Each number is 128 + 32 x the weight over its row's rms, rounded and kept within 0 to 255. Layers, rows and columns count from 0. The size above them is the row's rms in percent of the matrix's.

# layer 5 MLP up, 576x192, rms 0.133, rows 283-291, columns 0-191
size [ 98  95 104 100 108  87 105 104 105]
[[140 100 168 133 115 162 103 127 164 106  82 177 145 141 152 178 155 148 107 182 128 130 127  57 126 121 114 114 228 127 136 150 173 123 107 110 124 104 195 136 150 118 155 113 108  99 142 158 168 151 156 170 127  88  93  91 136 135 122 168 149 130 115 131 135 174 123  97 103 118  97 138 173 137 134  88 134  86 146  64 137 121 145 139 139 171 112 150 138 140  98  64 102 129 112 159  57 162  95 142 126 190 114 150 137  94 124 123 147  70  75 173 137 105 180 165 121 101 186  84 152 148  93 150 140 133 107 143 179 116 134 109 129 140  80 121  79  78 142 146 125  96  81  66 136 131  98 174 134  64 122  93  50 175 105  83 109 113 124 101 120 140 152 127 144 134 156 161 154 138 154 169 136 166 126  88 180 116 131 144 125 217 126  67 117 125 143 107  58 146  73  56]
 [ 90 103 155 135 127 134 148 157 151  81 168 124 154 118  77 126 146 202 134 111 111 116 124 116 158  85 165 167 128 106 155 147 131 116 126 126 146 125 204 119 172  81 122 109 146  69  92 137 116 121 174  90 133 148 183 172 165  74 124 169 142 129 100 136 168 174 135  93  82  95  64 102 127 148  88  98  91 163 145 163  97 130 117 128 126 164  81  89 113 102 171 106 187 107 135 141 145  73 126 126 109 143 102 170 121 191 168  93 155 127 141 109  94 152 130 122 151 139 160 110 132 169 103 105  82  86 152 132 162 130 189 133 120 114 197 113 128 156 164 130 119  82  94 175 205 166  70 157 158 143 190 105 139 117  44 122 131 159 125 109 155 119 176 164 105 118  91 130 114  82 189  90 139 156  90 113  76 135 112  77 155 136 150 144 149 143  56  85  82 161 105 153]
 [168 123 113 170  68 140  91  95 135  94  84 117 146 165 113 152 106 157 130  96 154 149 150 124  78 159 142 111 146 153  97 152 125 123 158 167 118 132 118  99 117 156 176 137 117 122 126  90  85 137  73 126 199 118 122 109 143  76 156 192 140  87 158 181 178 133 120 120 132 137  55 202 158 135 125 141  53 106 106 165  96 118  35 216 120 121  98 111 179 117 170 138 146 130 127 149 127 143 178 122  89 108 107 129  77 153 164  51 139 144 145  80 141 110 151  60  91 128 107 190 118  93  58 143 105 127 146 142 140 122 104 121 153  80 172 138 131 119 109 153 124  93  83  97 143 149 172  56 136 118 127 198 102 109 138 137 159 126 135 115 140 153 134 159 143 147 149 167 103 151 102  81 123 182 116  90 115 160 108 176 181  83 137 164 129  98 149 120 167 101 116  98]
 [ 95 150 116 169  86 113 164 170 171 124 178 125 201  97 130 118 139  73 137 108 147 143 147 131 156 133  43  59 128 148 108 141 106 130  76 117 152 166  78 116 126 123  81 134 151  98 121 120 136 160 122 139 171 112  54 152 142  95 126  91 140 127 169 152  89  71 176  68 155  88 102 119  92 150 133 141 120 173  99 126 109 163 139 133 161 161 129  95 143 146 181  93  81 203 163 172 119 144 137 139 134 156 150 177 102 111 147 117 151  95 127 175 154 209 150  90 175 126  87  71  93 170 111  73 129 134 107  80 182 137 128 153  79 168  86  70 136 144 133 111 109 111 162 143 115 170 121 139 141 156 118 134 107 166  77 103 152  98 164  56 150  90 102 129  93 121 138  64 152 125 169 112 132 102 130 172 179  86 147 142 118 105 164 106 147 138 132 106 123  97  72 166]
 [187 117 104 173 165 105  80 104 140 101 134  80 126 165  87 180 137 178 127 112 242 186 138  90 145  82 137 135 158 111  95  96 131  97 136  91 122  78 121 111 142 134 101 134 111 109 119 227 169 134 153 111 142 157 135 114 152 130 210  99 117  86 181 160 148 105 196 150 147 129 104 126  86 160 158  94 136 178 122 104 148  93 152 144 146 111 179 108  96 134  96 110 182 163 114 148 127 111 188 166  97 178 145 122 152  47 112  85 116 162 143 136 138 118 142 132 115 110 135  88 133 147 111 108 109 105 146 109 126 137 122 117 110 139  94 125  83 101 108 123 185 138 146 163 110 121 126 114  90  60 153  96 189 151 129 125  55 127  90 132  84 110 167 125 116  92 127 124 146 119  76 125 109 137 195 148 156 162  84 113  85 128 166 173 145 163 175  68  95 106 102 118]
 [136 160 125  89 127  76 100 185 178  53 104 185 136  41 115 110 161 175 150  85 129 113 103 165  78 107 104 126 168 143 136 145  98 113 114  70  81 154 110  93 146 126 129 150 100 149 109 145 118 102 161  84 167 146 140 132 135 105 105 140 152 131 113 158 201 162 151 135 126 152 113 135 146  78 121 139 157 136 140 171  76 119 179 196  98  70 103 111 158 119 195  80  80 136 107 107 122 100 150 137 152 129 131 122 140 160  84 109 112 105 111 140 137 149 109 114 212 118 198 106 112 141 142 141 165 157  53 153 147 166 115 149 132 187 118 144 113 152 123 174 169  75 130 104 165 117  94 120 200 127 151 181 178  90  98  85 100 120 147 133 150 126 138 104 143  97 114 169 120  80 188 150  99 104 181  96 114 150  92 133 110 147 162 122  90 132 117 149  86  90  63  91]
 [119 185 125 156 187 101 128 158  78 160 129 108 124 178 155 123 124 147 160 133 168 158  96 160 101  84  89 117 137 119 146 108 120 154 181 163  79 117 146 182 149 116 133 139 150 106 148  99 117 170 169 134  84  73 162 114  68  68 164  79 148  94 125 130 140 126  63 172 108  82 120 152  94 147 104 137 108 110 156 119 113 123 136  72  96 166 154 133  75 212 109 226 132 178 116 110  81  90  98 129 168  95 173 127 101 167 166 144 119 184 103 130 157  88  66  77 122 183 127 130 154 113 167 125 129 109  96 111 178 157 125 136 132  44 127 161  94 145 136  93  71 108 153 112 158 104 153 125 116 116 119 120 131 190 182 136 163 125 129 109  58 109 100 115 143 178 137 120 173  68 166 129 139 106 115 139 140 130  97  91 124 136  73 102 174 119 105 133  98 147 140 120]
 [ 73 161 156 136 134  74 118 163 105  93 162 142 106 115 124 126 118  93  94 101 104 124 163 154 113  86 176  91 164 170 170 127 131 143 114 155  76  89 137 138 113 113 123  91 146 124  98 103 164  84 169 142  76 130 118  83 168 128 132 174 129 108 159 148 126 151 146  96 137  79 101 115 188 139 151 131 110 133 174 123 152 158 199  89 188 118 125  61  98 132 114 131  84 163  93 100  77  86 110  69  74 157 179 151 121 119 123  75 125 107  58  82 139 118 118 133 113 206  76 142 140 101 100 187 156 121  98 138 113 102 150 151  91  62  90 173 159 160 130 182  98 106 171  85 145  54 138 151 163  97 144 126 114 139 133 116 164 174 188 118 121 169  96 113 182 140 103  97 138 145  75 111 139 100  98 107 107  93 156  87 156 106 142 125 144 102 152 163 147 175 187 104]
 [ 59 113 114  89 100 144  82 188 141 135 185 209  82  83 145 126 153 127 152 135 135 105 155 120 111 118 158 131 177 143 113 117 159  97 164 182 108 135 121 139 181  98 124 105 140 166 148 102 127 206 134 141  77 172 112 137 133 125  78  61  52 103  85  41 120 185  95 106 116 176 139  73 159 114 114 153 157 166 162 136 133  93 146 112 198 133 106 165 125 154  62 196 119 106  75  79  75 115 124 158 179 138 164  92 122 163 132 124 124 144 104 171 160 179 158 106 114 149 123 109 130 147 127 102 205 162 101 117 149  94 136 142 133 153 132 107 106 136 125 127  98  98 160 126 173 107  96 167  67  91 119 131 105 185 128 147 125 144 154 153 127 112 145 123  99 110  84 126 108 120 195 211 103 132 109  97 168 102 121 127 110 134 123 167 136 139 132  99 131 147 152 124]]
# layer 5 MLP down (transposed), 576x192, rms 0.123, rows 283-290, columns 0-191
size [ 92  98 114 106 108  91 109 101]
[[159 105  68 102 191 113 123 130 163 120 163 107  82 105 146 132 120  64 137  88 128 165 165 233 135  81 139 114 161 140 138 143  79 105 118 145 110 154 118 178 118 126  43 140 132 132 228 100  59 113 134 154  87 130 103 138 137 161 106 122 126 155 138 117 114 125  74  77 112 132 106 178 158 145 112 162 120 156 108 111 149 132 178 135 129 166 138 127 133 144 142 166 103 117 125 127 143 138 139 119 101 186 131 182 118  88 188 129  99 141  98  75 175 142  96  73 133 107  86 125  99  87 133  55 182  74 120 131 132 160 109 139 167 136 174 183  98  94 110 128 142 127 140 118 155 133  91 136 110 141 123 153 162 168 138 166 149 164  62 133 188 136 110 157 124 162 118 141  81 145 129  76 128 171 102 153  80 161 108 142 192  90 161  59 107 107 112 131 178 122 163 165]
 [107 124  91 165  91 134 174 122 153 169 154 155  90 106 103 132 145  80 141 162 139 118 139 154 151  97 136 133 125 126 122 147 112 202 156 114  97 123 135 127 189 201 136 109 116  68 178 113 201 102 128 127  77 125  91 185 176 182 115 123  80 157  79 128 130 140 156  98 169 122 155 179  63 127 176 189 129  85  79 166 100 122  92 136 166  81 100 110 105 184 127 147 144 111 126 141 104 133 127 114 161 144  88 119 151 102  47  76  79 122 144 188  94 160 161 134 130 154 166 102 122  64 125 107 141 148 131 191 128 197 111 149  95 132 156 174  78  80 105 133 132  97 112 141 120 128 135 125 119 234  88 110 155 103  85 165 125 124 126 164 188 114 134  81 123 128 170 154 121 114  91 123 159  85 106 109 119 150 131 115 137 108 101 111 130 168  77 102 150 162 135 149]
 [179  80 137 102 114 132 186 169 130 155 144 156 174 122 149  96 147  91 160  77  96 100 142 165 128 124  84 206 133 143 124  87 158 135 190 154 112 137 166  94 154 100 123 153 145 150 161 110  86 118 122 153 106 141 108 149 127  92 164 170  49 151 131 112 117  96 127 141 151 110  94 151 139 164 130  79 163 113 202 102 130 143 146  79  89  95 117 149 124  79 125 134  89 144 168 118 149 174 180 158 164 117 169  93 152 169 100 192 168 150 133 174 125  70 117 171  80 131 124 112 148 100 108 111  72 186 125 148 149 109 159 128 139  94 132  81  79 103  61 106  99  29 140 182  92 124 121 141  97 155 140 140 119 156 140 178 106 125  86 119 142 141 119  69 152 138 147 154  76 100 105 154 144 101 146 101 189  92 127 170 143 132 161  85  88 103 129 154 117 190 107  90]
 [189 163 148 213 128  84 134 156 107 168 161 110 124 140 109 123 164 109 198 121 135 186 128 164 204  86 164 126  59 157 118 165 171 116 106 140 137 122  60 168 134 134 123 195 141 115  95  92 160 152 103 128 107  87  98 157  96 155 144 115  77 102 114  76 174 165  83 187  61  86 122 135 136 114 136 105 145  80 122 140 122 145 155 164  84 126 100 128 143  94  73  88 139 121 113 100 145 105 113 117 101 131 151  86 130  82  89 157  95 112 120 140 141 143 171 103 142 136  85 141  98 117  83 133 138 108 114 208  90 117 133 163 137 104  95 101 113 124  96  87  83 107 134  62 105 203 135  90 121  89 107 168 150 138 152 143 193 113 131 162 100 148 124 154 120 146 123 144 108 113 104  59 120 167  97  93 113 142  63 151 190 117 128 117  96  78 150 152 139 149 128  75]
 [131 102 119 147 116 127 128  94 111 151 123 112 121 147 102  77 130 111 118 114 120 143 107 136  86 189 104 106 159 139 180 149  90 125  78 170  90 108 121 124 127 136  63 161  93  77 177 147 111 120  95 171 147 133 105 125 154 159 154 109 155 119 122 122 103 133 162  43 150 166 144  75 177  91 110 151  37 132  92 140 112 102  71 229 146 156 132  79 109 177 126 190 112 143 102 125  81 124 148 113 146 158 166 163 171 187  81 102  86 138 111 130 132 174  90  88 158 153 106  90 124 128  77 108 129 131  87  94  69 160 175 111 122  95 167 134  99 149 200 137 118 142  97 131 132 151 148 118 125 167 104 144 119 149 115 108 164 122 120  93 155 113 108 127 107  89 110 153  27 159 149 114  77 168 105 120  91 128 107 130 107 171 181 130 164 138 133 162 104 134  60 191]
 [121 110 143 146 123 175 109 140  61 176 139  98 145 151 137  98  92 115 135 129 130 138 102 108 112 166 120  99 120 160 102 139 131 152 172 127 145 116 112  61 122 116 120 159 171 114 142 177 160 152 129 126 164  78 120 106 127 161 151 118  97 120  94 139 120 136 136 151 142 123  49 148 105 137 137 106 103 104  82 135 102 185 167  97  92  93 109  89 108 133 105 143 117 134 128 140 104 136 164 146 141 155 139 180  78 128 104 171 114 169 188 131 137 172  94 120 132 166 139 146  75 134 183 106 167  77 185 121  88 157  72 177 237  83 104 125 154 159 140 111  87 107 144  52  96 119 146 173  76 139 110 133 158 156 162 116 193 134 135 148  77 139 172  79 139 134 164 145 135 124  50  77 124 113 148 119 101  84 165 141 177  99 106  68 197 105 183 147 180 165 158  79]
 [178 144  75 133  86 124 137 217  86 134 196 140  87 132 204 136  73 154 128 141 154 123 112 118 162 108 152  78 159  98 109 182 131 137 132 145 136 147 163 118 186 103 169 112 115 160  97 130 100 173 124 122 141  88  82 169 107 163 111 184 100 176 108 144  94 107 178  82 124  93 161  78 168 126 122 130 106 122 116 104 166 158 157 182  94 149 162 141 117 137 166 151 140  87  99 103 130 167 147  97 152 108 123  98  93 151 158 127  73 133  99 121 116  88 123 106 193 142 142 137 125  91 164 123 139 118  81 147 117 175 181 151 151  46 106 100 113 147 136 188 108 170 107 138  87 174 169 107 146 129  89 136 116 173 106  89 115 104 158 145 116  95 111 161 173 127  74 123 100 100 152  40 119 132  96 138 118 132  97  93 179 122  59 120 131 150  83 141  56 135 111  99]
 [147 145 106 160  85 146 123 113 134 110 144 174  85  97 151 140 137 150 152 139 149  84 127 137 155  84  89  44 102 178 148 146 125 122 119 153 119 131 116 170 104  67 161 110 186 131 124  52  72 179 113 101  89 128  98 132 102 202 101  71 117 118 148 121 141 157 134 143 185 127 160 151  77 111  99 143 155 172 175 152 134 199 197 139  86 151  89 150  81 134 128  62 105  89 195  85 146 130  62 143 133 113 122 159  81 102 117 124 120 122 173 125 170 157 168 109 180 116 155 102 160 159 144 147 160  43 130 137 107  67 121 116 117 128 106 153 158  84 182 154 152 111 135  84 152 140 141 122  99 108 162 148 132 133 200 125 130 129 153  93  92 147 106 169 145 117 167 156 118 178 150 130 114 174 118 135 166 147 103 112 100 112 162  98 167 150 121 159 175 151  77  86]]